python train.py --num_hidden_layers=12 --num_attention_heads=10 --intermediate_size=1280 --hidden_act="gelu" --norm_eps=1e-06 --rope_theta=10000.0 --parallel_block=false --init_std_qkv=0.0208 --init_std_o=0.0 --optimizer="soap_variant" --beta1=0.95 --beta2=0.98 --lr_head=0.00627 --schedule="wsd" --dataset="wikipedia_en"
Each number is 128 + 24 x the weight over its row's rms, rounded and kept within 0 to 255. Layers, rows and columns count from 0. Numbers have three digits each. The size before them is the row's rms in percent of the matrix's.

# layer 4 MLP up, 1280x320, rms 0.0705, rows 634-683, columns 256-319
098:133124133121176125158094151169108084159139110100099106085101091158115139123124104102090153132124165123080094096112153124127141128084116108103134117132098124117115152145110192147141110118136144
102:152126143130130109124135090152086134116166114124135133149114139112156165111111145121122109130137144123131107135105131119118140142093174171060139137134115117150113087126102047148134110127100115
092:141143124136157126130101098150126103151165171164160079131102141148090124099151123062127113109106151124110155128177156133134100104165137130154135170122145138094132092120187108124135120161139080
096:153104136112152101172149121140113166146147151097106173155110147093090157100146198123157179115125113115135119144163155131159140187112125117153133128136129122137095118104114070127083134108111115
099:103114106170098159130144188142119100130128121119133119128116110125126110135105135106138127091098125165161134119158117117134149132126127143089150158107129110112088146111139123128086054163148159
096:169151069129135088111124141122116112113115073153103113140113178147135142123140091147132082165173162112107173091176124109124124106135122136163101122144109151123134151143096145125161125087167103
095:134121131188165137130107104163130128130122110136154114141143107165162113097084123094108127121152119156126143144174148098151140105097091145144157132116134082145129090093113132168129156125099113
104:138129141134180126132156084114116124111177133105123130127145084163082134163134092137132162153151148123152156093166108129082169101105099108113143179093104136150130127099092158126088086143188129
106:118126112129103140179109074114105152113134103113117118108147125141157101151163134118128097137114119159144094136163137165096092117142102096145187130115152151139120145142166086108122117124136133
115:151123136122139121148115131084131138116159173148141094134138117109170086126128142140161143095150106118162144147168099132125159129118143125141087140100145090121122140123111148117097157146168148
107:156072077160120142106161118116145118143159124135118114098117153105111126081144136137119137158141083141168127144121094128122153125112088172112095148121121126125145168136119102175135094140175121
094:146112131092141147127148166095133134126124102162096127146102121118173131150154132079116110116127159090119095152148131120118158097145117154143106119124166130142138094142134102141093112106112139
098:109111097088095136140128140116147134155119118115120060129149113156107166153146165080132109138101131086140129099179127129127146135128137105150121175156139103133137056120107107122108154096112116
113:124116127117088119136107107155090120103135123105134118160087117091157120102158123129095124154093112114140148075115110151083146119153124140056155113105131142134117154136129132111116138084139085
099:109126157099147124152141123153115146095149110128155138123122103140132072126117113116153073112074119172128143198105155129106121116151189108128175106162149146174107123124089154128152149164114095
102:120141147159117144147119148105150165115132142135123094169132142122108058110161154127090119147127125125105125098130151175117131155103068142108157110128163145123138158114124109151184102139097114
102:150090135099118136122122115091116128150124120130130126143133108145118105135104121157148156160154145136151176150123143158155156121118093100129121109141101147114126141082147132101144150094143141
105:089140137150094089112125137121116112136107122136114112162153100134182197092099118116127129146150136083136103129136101134170124142142142142075103127177123125114153163119140194121123143131118150
096:161114137163086156111096110105125105136141153155156134169077136136096145084105139119134133125162142116131099140084118152166111132169133099148116154153141153164112111138117152164107147120168178
099:122120123188148131153134148106103151064109143146099134161136153131105133108160120150121156148116100091128181099106131159098127121109128054109102126146115151136135114101110102135124145153162131
094:143117131124129141178127074086123176102138159139121084101111138126123101134137152135121090078117115136136109147132105148106155146095133090138171136154087195102140126126109131133179167112165162
100:136097125100132129157163129126097105109161136141136133103139126139111131177138121115132139122126146142120128171140189145108158119120183165127137131176121097152093111122182137113125156108142159
110:094147153132122125103139128110129132143152127151124135105124140104141101143107100128136155126156150127125164086160066125132119120171121154132142136141090126097123119131157150103130133125141116
101:158128121160109155133134115115096110118142114134138102096132061135100126110151140114115117149166162122104151119106125153148128111132120111113124127103114154111119109129105096137101172151126146
100:130169137173141116098139117120080107125133140167107113205105151144095116130118137171084141159123154089123113102153116131131119144148134118150193125129136103094122119132105125126125122118138164
105:127154165110090140090077134132120156118153125179121128150163090100192120160117153153126128129137149136101091158125097072126100117109153135111131142139118132178100077129097124140118148086107138
101:153097086135111107166176118097103120159108156129128117128090102131165153092117121108135160146122117102155118137197162141121126091124145182138161158141141105121111164101107137187121112190133114
102:124140153094145084139160130129110139120155136111113113135101112129150133123102170149145111112120149189123153168121153126155123098125132130111097140179123126088121143118119163096114159173098122
087:137121115142113135112120159136110145156152058140128103090125122130136102104107158171124126117092101157095169150138115114145165141120109110104129135103134107090131112139091140145125187158151105
108:124143154083129110100151114145100129105096099127120108113159101094157100097186148143123096149105122111088123114091105130112130093095106132078095130151105126118111137122107156159140149114117103
102:152122108160116127144094110106156142110114144131101179118147131111135149103130145128137138122106132169125110161139111125096127138110143102153127116116182106139098081114156156124104137081126161
100:118133093115110139131128149122135154168083156184110141130100161151115060107145069159107139144106114146138139127114135119147151121150105123110112144160133063119100146111162125143079129145102142
099:122155112149142141127187142111124088140099195121083114108075133132121154105115097166154167149155141103101134095106112119146120119099136133132131120119128119111122165056149091136130117134095143
099:113108157113197164171139106134132110113140120099156113160118142173035094135112107112104144152157131138110144143133143081179128137130145115105144144123134131140105113154156118149131169132151140
096:128133111101138121111165112121102140137118163154100136150117091132090107144166092149123152123171128117094131092162113147133119140138147084115140138124132129141118126127158120131093146138153121
092:099127123139175139133107116136104106152140125115148141096126138147134115082116089156098104126111104098095109135136132154127159117115129143137129142118197148105079103149118143094124126138089118
105:173132110149132121106134139103136115112156132134119160128111113076154090101157079133114139158123145138140099173112117177106121093098102160140130164166078176151087120164129122104101093137094102
096:126123122157135123118119077155114115141148084155114186108147129128150121145145143128157118142111080135149128089153146118119097096173114113145134127159155129170118133128094172117131167196140103
104:118137149091158138128131064150096156114145134136088129104113136180124104118132147078098064108131116119154158115103103111141157136141161134131113164144167158135086127134157118113095124129098145
094:129108105152154137120132087111140118136115094118177137143132154107120086075088087112168144155129142114122162150102137099121133151125092161130150084148154147132091088131126136142102160152134104
096:139155119109106131127131114122125157104146102118144132143177154090120135108144133143111165148101147134099085109143147101121131170159118138108168167202158129128090119168122139154132179119073177
103:099150130144132120073122144154116105176170101157130097135127128148108089159094133168130117109128139150182136141131131115145120136117146123148135147141155141144110083151125105085100121118167086
097:124142131142109115138160126095136114104142140169134094101123109089105107156100128146125148107120163141150160097095115141114157087131142139108136098128118093158133138111142142157120098158157126
097:106086158145157126112114083128164121106166140143110135132105146166162111105195120106134133160143120137120146091110098162100105164129114093094122113139148100107127090105106067108131096158136157
089:128107128154108149129112103155112123149131116168130081137105115100154125155132137113097151140158065112133150133127107187105107165152148136099141118097106140154108129143139108134082112153152141
095:125155110188110147098159159092120154158089102121100151169144125155131099182131114145110106115159161150146155127114122140161176105117137134151123119131120111160187129101153116151123120097168115
105:112108107159155106108140106137120120160137133155134125091099122119128208129126126118152075131144098114097162156133116141102154125079120118170145118107145130115090101138137181131165138120119097
097:082149163144123092113091136086113141118095120128092123086188124123168111138148138127097101107151145106141155106125127170137104140094127107148078164136139081119172143133136133108155113125160117
081:168104182122124088148086075115142163136149111146118188159125114120091145137119142119143095161148130139142181141145128133167127113143111162113155147166122144100119130154168159115105080133130171
105:174131103085102104124158168111089134113112117133074121172140139091162089068179163126115153146134143142154095089114118112134187128110076116152130148128142144114106120133160121141131152170162137
# layer 4 MLP down (transposed), 1280x320, rms 0.0702, rows 634-683, columns 256-319
094:095150125104166126101133097141149091121118110116135117147085118114113108086105166138156113100153139146142086118113135117152131152159142130144106111130102128166128126139174144073110162056093103
103:108109151125109149098112101109122179107173100122131099074138144136199109130141126152141160167144157145151147113145196121116116111123113125138116169130143151130135148132128103104174117150084120
100:108187126089120133147153154122136117122157103144106139125129145144143143104081101191105101112128109143148143118085132111083134104124147140081122152195175177127125106127130127129149218162103144
103:113132139157149071116123127117119131127145132085121134119130143095167161177177128127144154156124146129092097120162166159140164088118163120145118115158144144132140110086117162123118104109136111
098:183134107102180130161119132128149128186175162123150128065133088114095113098103104082136106105164120137154132119156135153095130099105143115113131130161142128175136132140148168114114148073150127
100:111205124152114146076127121113154108152155112118111128131131114162083124111115109169132144060131119106171113132156146111143119126094136177118139116156130121123151119106154101126134153133099156
102:113136148157156136136071116118064086093162140138146152110120145127146130124111131108109080093133111119122149104159135163136149112137125131141176132129135103140125119119129125128121087091174112
102:183124123125136108135152136071141128157134143154128127129131122135102114129116126095098144169151110145132081171112132133124158146167137146158115135049132142159120148107133105109103119143143065
109:170181071123155131095162158147143118108135099087153080113124161095098131157123117127140129054097152187173141113132155131116174149143118115110173134109133099106151124168163142152154149155133117
105:136167153132130187162095113105172131143132117156145149112139151131137080136111171137144178117163073152177099135122114150158200097129140123135096090109152131134140167106119133157096176162135119
098:165149127134129146116130112134105129143086099158129145136122120128115131130148144094146141128139150110116181127134162109150091138126089121111138142164114134105145116154156122123154090130136127
096:144144173161102073127099116103125141155164113155115161145174132139120143093116105099143148164165145118119125109099124117136139141165153098128132169115153143171125125149138100098113170126114139
102:163176114105148123084147162129185159088089097061153136135116077155120135133104124165136096094137090132129114128115119178069141150126113087096099119102081147138169114064141105130134113147129129
100:106148127121103064125118155117142122096154093145127124123104172120108149146127111163137128110085126130115166080131103153113147145145132114109117119132107126065111113200137134153134124082131120
101:131141136106137108117116093128139164119106165159147119134163084096106129145123119133085117122134143112149108156134076154117152144126100109163080110128167112145099094156139133151098147220123147
104:135103146084109123170129110159165091165095162119102105134126152109124153128110127160183109154117103158121144077153105118107119123170095105149095100150101110129133113155117146138105117139152147
089:156106094099116091116138138084164112145122075158150149131153098117113098138070113157179146128127145143099128143118140148151157120107136112115097129122173105185117112104150127111141148112125119
095:109163169116140127138125131174110107160084135110079127154103156076123144091133151194112123155122154140091130168106138135114117134142164119120123116158127136121133122166108099161141132129125144
103:087153124124151101112126139142117091101127098105137114109130098105151133144102110125133155101105113119116151142139172148146127100126141143123086108146151087106082151134113088184118148117125129
106:113156118149137060145077147122139119095159123139132130099117150111146114087085103112132135146122144126114085139112080115125145135079134135149095079130141145129123115108079133096098093102109095
097:112123185105166108179130074124119067127113106089105150111115148118132136151146128154113134171093114082132113109136140131072118160141109105129105135163170092151061090130092136171151138147132156
101:134152114113148191131136120110101144147129122166111121145150150155094089137143141135107094100135176089070096112128170086109098142103107128116127120140122131117151134107127157133137140134139134
108:163115115129143125137135100130112165130115109113097112128165128119114165141169164102131099143131084121118140134143174131135135125138073166120141143129130097117106170108115133163130144126140111
094:113117135117136067124084126127165123136120145148100100121123118068113108163129087158140161106100089144125143148120116191148077143153155129100094128149099122106158116141140168129119140116108144
102:134134141170144151109127071136112135116138155132116133134084155136104104122138150156123133124112141156085116153157106116160138114143104135142114208070133110108120134095148173153159121163107112
113:111139144133131163099145161138126118140147155157128102129121132138172112152133175109123136111146168145130084088142130160128117114122116167127100147151138114142090131107096164129122176116120119
100:123124145137129132100158141158098095145176097137140062145138140158146187114093109141165136145161127135129136085121129160082135121144103092137145099117140128074120082099123162124194102109105149
101:132090114157107164151098141161142164183090146080152151094152134125135079167107132096098148165132125095140165140110137162123096124110143158137127111167109143080165158128124099142134144148104149
094:106142130158173172124124127137133133125115133135109110068152175111153117130133097156106129129121137085119129078091130149138110072124180164148111107156145091122094116123140089149132097133122151
105:117098124185063089117134149157142129145124154122112088118083149134121152131113094118137087116112103114141152099120132136120111137131162128083129141121111158102103140144114129113137149088101098
101:089100186129103117146130120111113115140114155120093119117128142126117129117161093118069087127177069144123128143093157140154155128158133129119158117120116165125129113151139153150122127187154145
097:111096152145128156127112137130101127113152103112123075131150099121109126125143158071136147117162094131115159109163144097159118126096118082117105185141132129136117160137120134109130122152120152
103:124132097120147116117113152133110118180121130105104145143126119113155133121138125107098080122087107144196164118081114115129113150128122166133091151099113141140113177130151125119132117142145149
100:106144136134100133147131173122116150101132107092124141133082144115139122133115163105164131116145100126096176124140148135120116134127114127122108138101145083151108108141124140134091138081148100
105:146151123133139110129151101148173104126090100171140105111158098115151119092170111075140134150123103116158145135153164153118180131150140125152098093132115136121147106133120124128123112139111182
094:175150117119125067151115141083133121141096129122111066131093114118080102134142095130110139136128069134101131072131113152112156109127137118124083169121122103127077122128123158138123136162089099
105:174145128148129144147122090130108118091156114117091145119123103116122101146098145181101126103157133082118110098096137129124131164148051153120150123161144129147137091101137129090113111137137113
098:107106110152111144133089132147099102155141116111148078115161118150110154135143136125132137106158177135163171152143111124095155121146121175155117152144093096132131115100119117166117125135138129
102:093103170101104171157123083126142135086116127158118151126148154145143111084098160105139129165136149107114106081104109131131143132098071140117116154114137175100129146143173098127083098102118168
102:130115116165062142173159115123139098123150105126205175143126120123165094132145108162128100118155097143142143150154113118099123123125156093144102103106063115102137136126097157143128120176124120
098:152129125139155124153156129156136133110139152083096135106133114186143147132133076112061094098093136100155106141140119126108091140144154130119105104152132102123176113145174093146125127174121142
102:126116149140111124111098095117107157123129120137141085128102065120104086129133126123155117147152098173097183114127118102125109146123150127139103147121107177175095078119123131133134113153169107
094:093135111113164114133102101151125097105114155120074126113102166134075112123101118154167149100134074145123097114174136103121153116099149136103125115139141133141140090158114116159127140077114126
095:150119135098080122157155184117113151128111140122133124157143079106118149123172145117110138100145118099146158099163134132107158118135155139143119102107152173148097115070129177118142130094123107
103:140138071117114142138108106120108132112128154172132093107111118060128131115127125118115097124110116136097120169116095152149142150108128118142142165088080101142122137126105104076109102153124122
094:112126127150102106153067099121151156099155112149146120096175102101096109130079144138181076135092144091171159162151138132107127138120145148120138149160117148126143109131112149136152126135110134
102:127187093140100109145116158182120132146155130133160145139144105117139092139112099091128128125153117145169179186166112119128147092139160111180123191105099117138124147128141130101159153107135141
100:117089147136129131086148138133152130131098092135142079093193154109032132146143103148100122075147157130101154137137120181139079163163098121124101179191137110108161132122139114148183150114123114
096:118135113147124170155181159156136109164144115148138122084139116168127147138106152140106140106134144158091096143121113146178157110102158095124129088093130135150167116122121120134114194126130152
105:131172120171115126104145119132141086159135098142126162127151143123139148133112123179119133130102140113148163113116104162118141156122129126144121099135093107133098118115125134161125139151085150